python train.py --num_hidden_layers=12 --hidden_size=640 --num_attention_heads=5 --num_key_value_heads=5 --head_dim=128 --intermediate_size=1728 --vocab_size=9508 --hidden_act="swiglu" --norm="rmsnorm" --norm_place="pre" --norm_eps=1e-06 --positions="rope" --rope_theta=10000.0 --rope_fraction=1.0 --qk_norm=false --attn_scale=0.0884 --bias="none" --tie_word_embeddings=false --parallel_block=false --init="normal" --init_std_qkv=0.023 --init_std_o=0.00469 --init_std_up=0.023 --init_std_down=0.00285 --optimizer="adamw" --learning_rate=0.000717 --beta1=0.95 --beta2=0.98 --weight_decay=0.12 --lr_head=0.00276 --warmup_steps=303 --schedule="wsd" --decay_fraction=0.918 --decay_shape="linear" --final_lr_fraction=0.0 --batch_tokens=[65536, 131072, 262144] --max_seq_len=1024 --doc_mask=true --train_tokens=1290000000 --max_steps=9725 --dataset="wikipedia_en"
Each number is 500 + 50 x the weight over its row's rms, rounded and kept within 0 to 999. Layers, rows and columns count from 0. Numbers have three digits each. The size before them is the row's rms in percent of the matrix's.

# gate: layer 3 MLP gate, 1728x640, rms 0.0314, rows 1096-1150, columns 400-479
# up: layer 3 MLP up, 1728x640, rms 0.0301, rows 1096-1149, columns 400-479
# down: layer 3 MLP down (transposed), 1728x640, rms 0.0264, rows 1096-1149, columns 400-479
gate1096 100:541532624464518526568400484479547510562441490427573471544516429625513517513464462483473395482457492538554443452442578407566525390481642550576508512456480421462439450471504467474466445521516499533536539504565497551510520476443466598597570517
up1096 099:509408431566497463427506511438535516530524495508472530531502545522550602417431471503492549571453535568520516493529449504538337498522494555483426610525527513442457408474593583395455521472534443427488589506584571499508515486408510523529501447
down1096 101:440519452480449507516504519445465595457525622540524466552469487509516479560529574483590456497387515473551514463595542509495631531447456496503547486473536461583576495556507387591489524465545510478535537488474483494503534522500486522469482511
gate1097 099:607542588504632484509474570481568543571547461481509591478517508547502557488455469522511499470461469434471425516397651447482588552532461483462422510487520596476519561499440495480458511519359467466548472527615522606558578525542594501471499523
up1097 101:518600526467461438548413443483491554439511465582538468470477381496535582563561567483447510480559526495471502440593504506506481468427546488483557449487520473598512564516516461473557582542537634514455536462533465527451450581440407442594454526
down1097 099:461599599433611534538552404465463458515499429589505512447483456488584504592450458550533398518521515347506504400446485601487442531442417408481539514471532611484566531541469487513510496401513473466492546490647460556523504453533561461438479513
gate1098 102:566624574556563569528451571504589472475536521512489533472492484581536584475443476522514508443486600512474512462493505523484531456534505591509541530473499598417495592471476534534401444491498488551525540592470456568466444541513487548445518445
up1098 103:494400562510474566461531476509522487372500573494479403485466477564498527436516470420508606523515445509486474493479536440485499486586473435605373544578464465433454536533577546547450592547555566437501482516596519574451550491458544526452511515
down1098 103:523473579430496461469585448511545468387470419526509459443540482560427534455500411534469543487451489502482436451477540506529553490465496444452496527547389527436494477463516474502468495612627479576469502458518498512571469535510642533370400523
gate1099 100:584540404471528571561543498494586513467361582498444601468465484490512538418531475419545548519465471432506536516497527562420434473511462556494534541451535557531466484497516515491537480565535541602571498559540480511453569579439564462473487550
up1099 102:475506544492517507513490551586519460498470515517420521556547473475528446501533575484572500492475518505514431580463579477457430505505568431596540478460532543589470485530525509553526576548548532486545616544450495553380533484529444357473428596
down1099 099:478419515501447485483503521469582437613416464514529432576575421495462507406549572392524569624480473521492538500497498373454473468544526577548518502536497522519484505569507502627458509497491486465406505565495549504423494478498524448524481438
gate1100 101:581472453510480454445521467519583542440464544526509455441427507520515559455440491527538546507376466557457446465628553575555479541500517469366509522487533504570540523602527514541489535518513566498539487480513471473521539534414456461365498497
up1100 098:484500567534478504532451579447589537558467448563497480576467465504512514432486501512435501570498613510492488497536534490529561557514494522500532552452531438514525470484446554456556416456487579452477514442506495494448565475489506565483501598
down1100 098:418526473511474423528533586470480494515503409524504485515531521461464457435542454571503539456523496499606501529427489412479437517487514398546558570497419460491486580451332528487624513514500444528480508481533507434444556460520458473611485476
gate1101 098:499544616558590486412471490464497484468538462512487456484544620415535485498568438578577525518502529511595528547567428533510514456566460386578434607515529496507436428420469423565524507529533520460519410442511616522454539497499498463447470472
up1101 102:440439419462502493443524551623425521453485510483513456529490561478518410553476525468497522421548588446416437448535520442546510497478492468454540441527473539506480484429429443489696601460486537557502456512508472474454439588555454465421528511
down1101 102:457542426537495562498591528526527388616449529501458524470458420508475492462537501464476534559511517542525563454476522514466347529536506648537534496493459498464443457463510525520468470497485467496524584487471497506512524473451506530562450562
gate1102 099:501615435466365539502599546658456499543540483465520459529593410553371482492574450420554535417507513392447468522456545559548523513434440461498498507471588474403481483459491578514489567468531491454481518525554519538526528442547438618477460515
up1102 100:461547554581475488515517462457451489521520512530492559520457522486629484512478532491563493526462565562485461453591420512572508434402514525534505546520452518553458531513483569495442469510490477521522526491419501500531440519514441439505507477
down1102 097:569493470454508494521514466488490554412510492513512357555563562442475488362520442447474368514475450480453516591537453446457472527452463501547495450400561501518570435544407503537542450399456518550529527471510461519517416506487531574482482499
gate1103 103:540559463539519438448447516553564399541520432498444477464556470431590567529426395555568650536454514407570460595560522533441397529553600587579423517517496464566441473475446472438526493473472502406576416464443502478542428564449456436639500461
up1103 102:554497426466552471428468562497542489489495518453451521480513578578395454388449559480521544547550521623511539503487448468594530586561498515456516501461505556527501488544529495483427446482444466508495501392564597473400514495488544555550556514
down1103 107:477560458459487521502505492511593460498512476526637495533502574484516492481499569538537402535554454543483486567458506555465599568519446589421565534516630523400491545501501449372370500575491441434476512538494471518536415534551505529430465528
gate1104 093:497485474478614526448499531484506487471534467484555508518496502438494581553496492523484589502567505556543583444507513483510537500471517587402534518397465417438385479538571432505591529507454430424541460482547462530543449504426485525494540466
up1104 094:499621487457515485535508486539558500453569455453493550434578523539392603561438548547532566470599462500515487555460588486603505494510540492529522532505543349480433509426479521563518417591446566424481459415562536489498502469558560491547471489
down1104 090:564454558500493500550455474562546510492500521487624488462497451464428423442542446479525522442459467432591409532572616535548538479475450494531477483434491493539499557447512512437422457478535493502500486479476465446505491531397527476509432498
gate1105 096:444543461533478552549570380485511527552491566470603508524516546599549480460489525490516458477444463470482638506573503515476470444504501579513515475451504501530532566550525492507483484399533515524477502578444467512569430471443485492546523496
up1105 097:511457543418496568546452588573512516504467540558520480572456535412395599463529483469473472541525489531427420501493555510506441532491488442500620434592458486481438459458504527472504521551488528482618549495446573513361554618525517513479517476
down1105 096:479506457454479581469469476515509505489505543483514489514513514489551527472435490557543446488486499405429534408571500555438520360500490533466498511450352543473593535521613482470540513504521491483519483435431585458536502508411383494489525424
gate1106 102:528531551427466532489481457463556554447610424519488584509482617555542572563505462536479469534553484513441540485466583541541465554486536416504510476559499483417473565474559498503445546547426518598535531534506462559442527530425569464468577527
up1106 102:534466514520586464568489522617500537467557506561552423524543454490502550457530472532504459463483478539451474528520427523550478481434447527549431468469416516452437472561526543527565579473417422509501596526493545524467395545492450433404486439
down1106 102:535469470483506496483502598538503574496548582461549495530545470579485504548477539462561492591530509432522515490503471516520489570592525535478423613451453553427571479627456443599434524567497489601455512542565469596452494521556520433543549478
gate1107 100:467452570565544489611478592587551406553460427507497564596553503490545629559484470479444498494424490464533475547529498457561438443515533508498460517546409469538488485542487453506465439502539431461436495563488523503574586458478463528537425475
up1107 100:497559499550604509516645480521549502433460568490575494459522543495638489384490470479505636472491478487421486463590514492551532444505515589502448426489499534509514560488583489509536556497485467508446548535495450533523539464461473494494564416
down1107 100:429473440580542508496599545501445479493473514540515499521595476476536545455476448443564517465491488590434503496509458545633512559548470559414492465491506511517451512499444412442547526497545454416467547501507527494455538571518522463576461541
gate1108 098:549496502525533627487536456437420575483500524498459428475554593639496470493509470540456564431513360472461487543486466539521510554384513467480434510601472399488567576536487474488403477497559593526476508558504491392516576510468457505614452466
up1108 101:527455516498478470373497529464505448468465400495626536559443468549527578533509456503487464479475545505562487506487568502460420425543567517617562636504552533521444508511532436431649492432433459511557548499519425493515503481574460443518426555
down1108 101:541423429544555586418487536468506435424470569523525531444537546489484504438555507570531525548520528460587475481485435606456552515525574561579529408434565492528566436564468476495462539466445528440500469438512401552533558511484522455439578605
gate1109 106:469540449550512575492523464486510479507537601538520500483543520543440436461495490530490455518527461555504457438483427528500460507503542435474501526539483528482484434452618479485475540542511473542508505531600425565528466437457558533503480389
up1109 105:491536436496522496531508506511523467522542433501558391496514463526513485443503464433438580556531493447467563505458566534519489462501538487480449433446499466435473385457452540444478508534491437475545545539536547456563493468472501546532437517
down1109 105:549457542536495487505441488451417455508571619570527453495504508391494504472531506554595452497592392451445516523545444418570529521383447481440473567530543383440511373464500570411415468557481517491577463438442392488519602518522548435522452460
gate1110 098:480527526482450507573456498459456400466527461559521577494442558555489444563466594447507356440555495542511526408519487514481442573519554455527474464472476656440542424512527478557446459598436485576562518451495516494486584472435589475599509452
up1110 099:545379474504507465447537566492532473530503496488494424596605388480514475430534506453402524459520471486432467446487564519509537407556475571495495536488527414530561537454516528457506497419497554494609488564518449529521543593481458526455465564
down1110 098:491457491454501546409388534393529462529413519524480506566458539469516476440451525484469523423598468601481441515452538441440507528441445505529440503456478616513503455515447467425537584546433461579517507517465479512479457474420430510609490524
gate1111 100:507447347505520541535493575462468538493519504546435553510525510494437523529484553449649493444486493486531477495454551491488458555545450626468573559505563440501521474529506462585458496512523550548517499514511471497573570491481537535457510574
up1111 100:509438526496532421527485614437531501460488488494512512485455406536536492528467504480476493429557516565456507464579528513493473514465456515452428439501459537559598543479462593522505466557472468492513536425557502590553557478482567521502462521
down1111 104:548539489524575516492499534447581353534538417452484458436498592580513406495521483488496481566580520537534366412489533563504481523473499545471422501540537577544465500482465448545451552497461555521469470560486479543489448435492453430472538432
gate1112 102:553532531518411480532451494409390593533483484493519598511533564363525529493551513616531508494493514409503524486560547587449535531499546531567530519478553550435519492505514444527561485537525457521539479520464358487469505491475451522506460552
up1112 097:524495451495620501429547557522486530451490423453549425484516490540542449501547481439542535397482441525425525409503523357473577552447437422397514444520516459525542538511424532391561463477534519439487512481446555467487496481478594477502478435
down1112 100:561493457479516542567564511532503478424544490456489441532467482532517541473514474603545481486517523509484507566507524400485652544536573435478500503402490522466448496508446386522553499537533501390505601506511464484514597468505548517415444518
gate1113 096:532501588532549491520532488544542554485448552397548480454496387496481462490477530451433510449455500517484471503519492413531373481578475418383468502522555570503513408438525522430511447500528480448527530556431483434516489460562546613501539505
up1113 100:467501495471474462519484475474547517496561485515488484539455523615573501465553475460642554406456453505515492510521526506505499510476581472593573436542490483468536479521394568439467523480537525448538543514425462637524536562445509527418417536
down1113 101:487426460481556488477455550593543477505461421485433458431497440491484443519516553499473463499504471431432431466494545461483504552457540447511505498448575524507445556500485538496568381475486507569482467538515484452430536574500479482644474514
gate1114 098:486510440584468506457611450528621448550466524446523451477468562539405406634397495498492441543502487414557599483489427531454438553473540557575539539540371516515505520456478548509485511568491445452538482474479557504567546483525541479584508527
up1114 098:524572542423441483477461516594497509469619633517494453511504511504484468464553556480482412482548530512539597482428318471504553548512465508485471599465467501480521531474421505366514545524529536521498457555429492583470527553520462518429529508
down1114 102:452553580494502550540435554499439446531414483513507500535414480482512516475496472511574514476416576406452357541563463480480445522451511465392488462504579542511486400536450506523580472437517477473464515570592551567387494508521563569501458549
gate1115 101:474547457392462494491497439563434456528504417426515514463490491439521583472566518505476521550481533470440472564499524545445463405514571502525468556573531450476490462516476470471489525388544611446615506546465494478568527536527414534413483499
up1115 099:413427613481469476551496404485548477546545499494419553528507537435566483508533513476443559415461560516553578501570394565420529528548565529520427464614516450414543484503504538444501506526416440454493599537522613455427591458444496452493568510
down1115 100:468426521428495459508518447462559426480501533550511494491525544457482462553539571584537531433453539537568544398545485562495587566537528501616514579463653567449584462456481516534546644446538518477439473535511598386519569548482582519470493517
gate1116 100:571561544477443589556549503436518493560490399548482512559493501402540521489558544479532443491456545529458494443470484507483513514442483479492483575557504472407566515442513538558501535435420620495537531530516480499493451503396467479448428464
up1116 102:545462494442439556463481510459509514570468544487501545425620495472507505484521593518427521582464442504566458510456529530495557500553483577497549438577496540543460510524474544521408498462466505412469505531510569520462464482445508410512474425
down1116 103:559533569436542473512479481492517557540485523548393493548490474482561511470447578530452547510486497483514553497457534564551537455589440499521486563485479540499501517474514488541536531444457549504509499631553494435517494588437487465447523490
gate1117 100:577562448515492420512506377597527549413492504445515626449549501507578587400483399479486491501496554464491449440545607525439522491433465488499502499477516525520493423477443465529532545445433472496571416548402505530523544504451494495469536485
up1117 099:540483520492561490529429476494460508436494599405494523512449442498504460384506521452402483490558518505555474580533495574529449538572498562511458473435539522529564568507500513481434460583479491500437441554404619468516518521475503604568469530
down1117 100:546582582527497553550485489456485526465449502493475554425481426423408458477543482499507499403545585547466413451534475536476496503448490569532464370438648410467536417453534443564455445487437460520471471524495532460543582520523509604506524553
gate1118 095:508460481529470472519500477514526448480500450514519586546499617454578540463407467401448515526488464380502408537498478527550484521475518495466489606457599471445529504432521545438433534454528442558554437555494448538452526560393489461543569419
up1118 099:477457440501474494496535466512545531542435486519340371421578461569473551452416444479512523510495524476451511590413481515551503470557444520551565467503544478514493499549560534504492489525556499500487494454458572432592476543415524537517452580
down1118 097:535573525471459481509582531561527474466496493517436486578513615523499565546437565502506443506463529428511560525544492563482485495583523551471521385478552571481490534524452528490520542531494480532530406438472594486548442472389554546419486482
gate1119 097:502613458407508429436494470515507506496468535453498482406423397452543562550575460510430503451458461510511528526498481525461496527501528536473521440454463532475466501454522446472540432540538517535487519515519492458443540539467499449452386507
up1119 098:520575528617494511506542456446501505475446520522440464428533525365465496538495604564475529574526533549528555531462509618536450619491471514509549488441493537596522551501472490557553498450578472464502506538442520499439476485437516564447503395
down1119 100:502495484506603494470470501512462517455529585503528503393546376387412458464519543432401536394560498389586451448503463522527540462468498483467462426492402559431502523595514467509669468561470480595513527573501388510537495561564500535474429495
gate1120 102:535407543517464537542487530532508519474551585524519415515502433416404529436478468407501521471536411444582555498504499486445476459525547586518448639520593574470500528362551501581598499492537580547532470492566515469453508516455525430514403518
up1120 101:459531504510500540565518455541442553509536507585412536586539536498493594437577467449478472509523548555424512479498489500515470516394525511486477442545580448471588513370482567498494491536440416523414504393454563562544436508600537494563542554
down1120 100:497484489532544565503464557521603457529497472536506507431535519459455562458445478447542511466552612499469429550504554521553505495419469423493571549419510487475416529446525469428600548486578495516409494471468353542447537554500507511521526506
gate1121 097:510416409569472529484463529515479443482534398536476522442445570464502592458424589471506512537397434470468501553560513485448474473531423422486458510452461562470464462445472463436403425526449496508551548417510469404526431568527454575507369503
up1121 098:511471499477618461499596501412527443514416571552522467417374494529549539475461582428425538515413580473614514573484567440508525520571529516473496450501517531524515481462527476469451467585514512548420511430492554515533460464511544503452498523
down1121 095:484504523537511494417596561555467456472446531464513506534448434523410502562442467514540553516550471505525482518393473461465521560562521483439488591443265575497470495466517456615535550506481466547420568578477570499421601486496531509531597545
gate1122 103:534437460483466518484512473454459573521482531564580526381538435494450529508418424468599511503547463470482465503559571580529561516580461472500490448581473427385463515460481543421495475502489577458459567476522435454543469453504539509469497398
up1122 104:505444509545497442484528460497484543530441462576536476454578550538431444391446501511598533527543488530448495510500556468563525526531511433500468537462454437450506472384457501524507481468508501601498458462501552490456542455472609611563513546
down1122 101:530400533513467475512489453493555571411523548520586495501580471548457544487522498479520530565611529509483510437475497537464494458542494437486538580462589460564558399523449552435531464558501419451474550464530531408590457502533509545562551472
gate1123 100:558466546475521510529591493528495460515577534487478525505517423524372427507497558499517497415567543458495474496480474602452445528431464533574519497439536610524483490401689459574583595487424464506508525507452537528504502544446489497550431440
up1123 101:429479483502508466426505503485539517480555540513556468497433430482525541461469436457491474514495512464483472537584450447557526462445476507416475541554566437470533516546442510433395456494374480520503639508546476502512547517530526470526568622
down1123 100:526517529431568497534520482467622476540484519504493539551474512507458443525523468367473483474552639547475472522479569527528493451455553521558551447453557539528515514488507477497549529547397404472557536492482438544424537509534496556527475529
gate1124 095:514480485601576415498527441465502439520513595480523453474513514597476487521447472454643474527487514556470472492521520518458518473587402532542514467363458475505575523452596430550479488566521419446486466591538502427581448542468507540583597503
up1124 096:450542508415444454536436559404479507533442457611451550463511522491517549439409500518519469448522511401485531467470585544501581525392556541474537589577504500495498559440489502489507509491577551533482502471514521527478453541544507417479418473
down1124 094:523428496440418495579452497463504493515526400465503604377537489562422521529428400473423572530552587506522470519452456510522463406475511434536471541423563479474484505526482543484468508504524544528648540453545463491473514483538447493540463457
gate1125 099:542430509574469637503506476536476528463501440434531556358561540548555546487490498497466489505407491363547432592515502506528453575568456516589521422454465410468500462432517550527539472537446512479462628430498469545422527538459536511496463523
up1125 102:529507405496532525514567521509558501556489471574372441533483456462514574455574419475504495453614512530461565477507480520490451460415501474427560574543517515448526467584620496492526517483541452498586431536472531493565496531476451505448524408
down1125 099:598479437529433570476515581444487476438506417431430495376502533472504540461460536561525478461470593386513490555469517612548462600518421516585508447508519524488514468489533494468519510525562453491423513414519461511486471521482519488456499446
gate1126 100:550482481468513436365522540446475579420555549459490500505440482442600536403476449457545595472489542528501552474437479487583495570410467546502601470538430480478526441408416518511555526530352469398464508477488479401416498508483603510473453429
up1126 100:556467560572589482474415583494587475484587485566493535458569576537518487500494493370450578470447412502551535439575446567504538520495566510478551525545573467497532525543471492450435436509553448484504496389521502505492418523438518485493459481
down1126 102:538475471584469525458497471560536543423451434487507498482475455494576542482521523547538503570500477468531470523480468595526510445430484458622425499554500528468454543541480558517561573431492431363495523523455494368408519497569489445427503466
gate1127 091:463546507432477520558459470557495530507566511456515579531598544521514474465458521453485510537521416500475549582466528528442455510595474532458560518412427408393504541438492499606521542455528524565513488549592465509460348501437597398463576399
up1127 091:414542544427454413457516488546460508486630514551529574590577454498472489540497545527465477541530505598495490529544435461475497507558529469473485411504451446460468647517523560423510480421595447511465377592493500509462520464496470474500429455
down1127 088:531518546536557492513492509427526409462490564586532452541506450522411518512535461450542457566522524527541461455585419467463543569589625530430540494598451512475516537550502550484561464450471496506454539455417551596498589488593503587445428515
gate1128 092:413513442515533424478600502568600555437461510536579487378461587484447586350457529389491428476447548443555530581554502493428509481427423565518454536454488567452532479490475547519443435523429529529530528449475485497495560499486499540514596531
up1128 091:479514557531533479519475352396510507434448489525450483553439549501519501431543563544442501480512478515539451497564570447522563552549516546366457583487450586460468504556510362504551477545447481511473468487473502539453559461481459496464554600
down1128 090:491500530542549477419388504399547474482536457488526529523470537383492505555567531510507510556527488460456435548508473387612523558561570488515512449481573420492477494500514584571507497461535458498538453493369433502523575354466481530469470540
gate1129 100:525617508492505494464525581478473517549478469541478569587480554492481586453567454554461497469494513428480559586440417452527590528538485547558523495465557554471469551526496560498534564390543410608477589574499512556457481520543487480469588519
up1129 100:496492453536527564543507461527452491508520515587560571410418541572513457634517476541467453501554459466599653560549492462456468417617581448400469483539531386536447454494516483525538425503566524455539598550486483534471447508517522581584506502
down1129 099:529436549667528518518498540402510567406592502445447459548508534432538474471399466541457550539392545561415411433376578521532519566508437506592597470552550523524561522539552554514557426504534500462485506450525455492524529537495441471426511487
gate1130 097:585417445496455597545512417524506548515492444503436535466553512602600547422575511493348578483476420448562514547447612530552433636500424476520491505377361588499500573514472522476474486443467493499452380469463427466523481478536567496473439505
up1130 096:470576490404482542444409444510552494532562420471510537443487479503500538456527542441489621454531470520448560520451543450431510531500437424490473373529448514414521449572440560435434550507397566495447389528470531523512547444510622471474567560
down1130 094:500442590501515505517480388508517510553421517467463442541499474495444554512591556472515483465461519440363472468474581577453490477484526503546547516468492556473476538535457545479554520411477563555556449459492480525537615495558536535510568462
gate1131 101:589471478514469515482439512526530515454482524600406472546504545554491443445523533500530466468493561431571503542532476551433494504524485496548377551459595439473547602484570578606444446539496416527564554496493503519531572471504483515407467503
up1131 107:504578486479491458559550377490398526451544488476471583407510590510493606529508456436530484573485468582496581496456550480505509543433499531455443398526469576464470483452519501362523589531455545504547448574471483447478559599491629472600635441
down1131 089:520444550515433482484538555541550449541487450570490498563529537487501472490552504541514512445483598467488452603548478575445549417527484478559453558518677535456566588496534481532416459521455415505512622453514511569537539474404493555437474531
gate1132 097:505444422528492563502605475458488610514433578431462480499492521514594409462470511441460448507463442513471468544506462472478500461395522530444444541462568549461546493469442463554446486528458496428476429576402513511496453401494421476550466429
up1132 097:485458457556522452504454516478520522467513479529486597546484428528621478564538532444529469471494502530488475419406487558514485498502465530450532532526521492444533440502457539462499535515431526417482523376373505490454605504460481343484532600
down1132 099:487541437528557503465512538463541559472535531481408550546511565580561632506481454519526554356474443471514519417471570605442481522607476503398591511495465511510562437580480554460494496452444491462474522404484458502501571505544538410504352522
gate1133 097:524512485440590506491533480521509439569403511452450429537456584516646580476427529469377487574472402487493498454482556490501524592546545547499479510406513528512543543425497474470398606497588444404463427546452533567521487494471607507429392428
up1133 099:442537548508512449488521487499604366429461520486470430443488500515483443426538537517504440506523451515534570522445517526435552436455579459494519527482498416479512524526593560468467484451515486550448543591464557534579521488452480550532508494
down1133 099:507515514518395491538511535446387504486658498538517478535496589466431456470506434549487509549523609496469446457532493471506503463414472463532477536459479530503501448534506496436433442521491568464473413442532437487487486431495581493489481487
gate1134 101:455469506574492521505411464412503690524558462572474495576464592471564465473419467514562490472523526479506516550429524497565575421478494454523516571574502569423369493516538493513531541454402499495523524404512423530509456550529449468552465612
up1134 103:494396411479484454456546513581517386472507476466525490448498486573456611577475452562522539567435526481527527378587461463577489446487562527482466444478455408586593512535406476448447554524512520500561467555482550529534481582430557529415484486
down1134 095:441470446520445440430539496494464473572490526476571667536483556509490630520479499419522516525484485445464485546542533572466534474486582476377542458401451497551529523443501490516567515577535525423573570537532550572556441493464509537462496513
gate1135 100:541492400520543471553522537482499645529590459474517460535498588551563477532356557524487462491485490389519512511524552526516454439526517619456596504544510530510513552566514532527556564423525501512497512522485575533451412521523475488469593475
up1135 101:586456525535472504459451523478544550486480507597523485469539484466507525476596479523447469463498618567451538425419517431497537536517490514509550465523491660506514423512518491538555458492526523455537586580471525492489457423430491571449477453
down1135 101:507483496519467549500549556513525486473483506504532417516473576528519530439525461597454417480471557494489458417427515480494545487468446424386515522516549543529470594525509537535475417479544534608475482465577498484427534506566373407523550551
gate1136 101:436514446602442534435482488480526480546502547538530411452495486438588538548507469503493521517401450468505477452632555458556489405540447440493449641538429475437583485520480438502501619515559583528547497421421470457534517572477444425445420476
up1136 103:451491492516511463561473481413613508489429414497491526499605503510517488508508456454553454451563476527523437496528464399510535479468493544468467441445559477495604508461490528599518486467417528499492532436506584397531565482451507549532612513
down1136 105:449411384529471528445436479523397615485441467499512492456535561475556516461568415563529465513446469450585501528382414351511461402424612478481479492486344505406473531511446487476517459470441488513524481510490525416495436518380518393601492524
gate1137 098:547572548498587462521503481523429532487636458464481475537519479538589577494468519503457472569443469490464455528534438523452452481501429436531492502404528482480532539498505477576481551421462526519516453540577533536528438511515584452561502402
up1137 101:501545456546558435404482458541454450533588545529551460491507522438472503506427510477554514530472573470544487538512454523516491488513501475501498537560567579508506486538461483474586495534543530470504586562413506452446489523497433466498423550
down1137 103:473539487448441545476517449515409598505486486475558374559524487386354494516551520520510578530449486469482483583434384576562417466480438495585528491531642472485487427476482455504516401576425447499511543546485495466509538488482380547542428521
gate1138 101:526435488566608522507540470382505476559475407439529479491488470499564441455481408337530492520481511548528506522527458462504455596472492521547555534528451464376514458460596549502536469461422539527553424544463490416562492561516533457461441506
up1138 102:398425562476609466427350523429585505470488487447573504451453490568572480500483525408533639519545474506509511525521555412582615474514478486474446452528411428527477466503418514533506425497431444552539463500400446476518443497402465462545459578
down1138 104:532523523509577468512470516533520423474463549455435508510481539541508549556484559587468625498481457545528514524487495443509608431545590488416505463512469488440435546482455595582556547483519482492486509568382596488479460566496484581445590604
gate1139 099:507543453575556509401488551470541478491396550487456531440435453544502490573449525442500444477518521510553490470436456472518499568441446534444546531433449571509481549523430567536538538447503546594459498566607437523560541527470512461474470411
up1139 101:511578492452543561531436487521395536490475542506458519524505462446480377487504445498492515477553429500501552535487535486494459502455435504557539465525449539497431449541395389542534403457447599573510488465407462483620455520501515509513586468
down1139 100:503529466426407409608495568464525492485507489494574461423428541559466504494523530525468520548478487463492526514525493482499423439532528465424498520453429439518488506508454502480558498465457538543481371585571566601499455383449542469564453513
gate1140 100:493509525548538519518489451508452501544527516482527457498511559513490519541520440520496538533477410479584540582510412503556491515480417536507515548524481505530408385475573508561504496477505593507478451493557497445429522516528502510521571522
up1140 099:509578501532547470533492522471482490547539546586590541450503464539472465484500448548482504568505399511397482470413516503550445557531508571584420569534469390548398447532471430464529543560512493485548521466443540432470490543526528419472564495
down1140 100:488446523483393493467498372462528487486523535476414457522498556493546521506492466506545532440515406548547584505499438474451501522434509500520473563546436458495529479515519429443482456510444497413462551520445604493530456496444459565494456512
gate1141 101:444558596523359481442504399447533515536531411465462523560521517457463482502446525483603526474501450484501458525553473604420457439511447544561496490476498632514456506477479514518531542481478447504543420405594501566527484492471540580551554411
up1141 101:345511492469558544475580588478460504559442418563553427409566510522516495567420601524532503558537601550571526507509485562531522507510482572494483405533469488473580549568463472499510424541504452583507501543489504493476579540473524552568436461
down1141 104:485495475501483538470502558526519501499596519513491501393472516543567528474459454504497451543407463411481416602558471469482521472432484354420510505432443502521577544486410506627468406533540517491510490517479442542534502535582520399433439562
gate1142 106:562439436513590588496460534477463422474452510515477458515591480411491497448533459457463550417459524413502570541409462601507555559548436529554507517427525664429454553431500485434593568536411419559510493582548627563578516500515550477515493523
up1142 105:436475439510449497463573525527571533470448510490485600485490596518599564456520489400466522518480538387480497488481473495523516485485582489468420487569471464427454486537513512513560454450520575572558494592448540389464484560542505545462456481
down1142 099:422417455468515547457533522574434415472426553507547428484506558487541586527565510470493508473492448500519557516498506557571494517493460441451485403571437543450514506524498545560551531427578523495490553584579587560498455588487497504445547452
gate1143 094:458534457488540491472471531519455493471453548496538499516538580503490541547522473495477493583527518492488503519485420566583473616540483486460629545480523476529550493452431434383504486459455575544512435487575474443538537453508570552502510474
up1143 099:504463474389558458541381496576468521590469531364606550474619529577469484462420567509471508497524489520574456464510441530532454446499530557468596539475563452508502466525465499416531483426511540526468473473551390459561596460467496511473451491
down1143 099:523421517434582519477517596556553461473487436573483416509558515480468554456474446451522531606469399479518428433444599500508512461564554563532523512486438512576527513493499497521409466485559467589504346461404469435471517578486480494423487480
gate1144 101:463499453486559544518571456473429466476482499529528411544462472466509522560476501484386527480543494579441469624529589446563466450560558467484375590499542518520535483477513464559496487460556604569539508510486467464519515473543523503504539378
up1144 101:336474450510544429488498529541491527529557523490449471524485597473522474482463460479484431425474561480446456459469576408479420366508476526439477478446397501614515482591497467531524517487483457597478563666450489567545525547499500531472425567
down1144 103:455486505437512507492420467571541539482484446595423460513517412571556493490496501492370564402494421400433510516441457592552413457550517480558517568412445517505573547539503454491514406487436500407444503557517441451499500493547519485470435462
gate1145 100:525424485505534553507442508442511546425471528386511514486503535501521518475475537508501481469519538422516546513459544482542484481472479558465541509385527542480456474449528390503501498450492582589503541527547537413451539542474425613524508532
up1145 101:502470379512456516556446525517520521512529453502525482444565446498479494653477516448514477522489500458466447532503466418481446451499565412525477462515502498526501426607562579615458487624514434547494563423472518462533549551515528531491569470
down1145 099:473501424496446473506458503559429579571475581526474450522494444560561550521431510456452516394533557432482448452476477536560536505507547477478410419525498511505479546573439472566413534536492445482433436533469518505497522486477462482462479596
gate1146 098:458502512546521567541595446467507431478493453439551562481465452415577609559548468501403511493514484473505506464508577542551459456530446428471520477458494460434455383520480419470504562515470466532513501510591430467542502485509525435531498484
up1146 100:499551512558547467495539574481533541531441487483472538548532516515546505484608486434435553443571469449559461502520446564463431543475576508547463519538472547464514508518418563573406483527463514502531478509442445484525571470439488519451475496
down1146 099:467457461484456535511599466467422558455506456480430487477473480473593479602489514557469566394452550405467417503531572513450483543523522457453433482463461556488468469514518491469531534470497445471494474478569456442512580545479494435471535545
gate1147 097:533429405561570568553497525525530426488527563572526508552539416416414589514530503496473482422499397490423495571536557502533486485492567584495595580495511566492541449505566620459502574556474425408510544622461443441457608496401508427494589451
up1147 097:539404450563476534538478432430547542517429591503479525479536502480499500494482514462485562507550484469522527529539510530451490457450572467475501453551503434513484436474523544454518509496415534567497382553594554513584512463489488571573487546
down1147 100:468514524505518486566529470635522464482530539521480523413503541483500469452499517446518476579550536586396526485466423502484450490438532445528509507568545369473504518541444460570449485473475489548522528461483494464538555556463466477537478516
gate1148 095:548507460518490526487523524561474565454509485406543457486528491452590497475562526514486541541466441530455486512560506542479374390487489535413412516524471540558539579509578413458542536424527560500453512524426481514464489474449479490491515423
up1148 098:410490464452535471509454570496569543532498507536468463456453411555470512472484542427472583509420530525463490531541492514459466481452511482475550442486563407511584563523390486473519547540537476430510445543431421529554474575464445556509492493
down1148 099:542522412561407437537581547497512465453554511499504600485519503478522554446628460428562460500551488521488516417493464569502429463454478541485462526473434572563502504520571634493489611420550534508519507495442537482474539503645531463477533567
gate1149 097:598481479534545584506559587455578523500543456501531485472458419415486546511581558462470537485501504568478483563552532581493480520462509496494524513534590592537469518487560436586494433560507507496472540556543536501459420462521500469495588472
up1149 096:501566510590488564419467508482426503447484496461464460463473464470420559464513507415561422439472487484449415485559544476437484464420482498481519490507454415394513427510473391479345458473523406471479471494480510557399447498622488476504538473
down1149 097:388519424449453501470535457482414461556478437437490591496445489500563513531380461461461468509471498514493498468486491496483359477535494498598458418484473455503538544538414470422444489527441425473475497476525407482540440443492566587577480441
gate1150 100:525428434564438577402497544457514493489529586572442492524526503585540463483575436498564526504450515426398491482517559583486444445469501558481474513577546578585453466509597510527453586532524436516508427508508536524524447474524516543568457495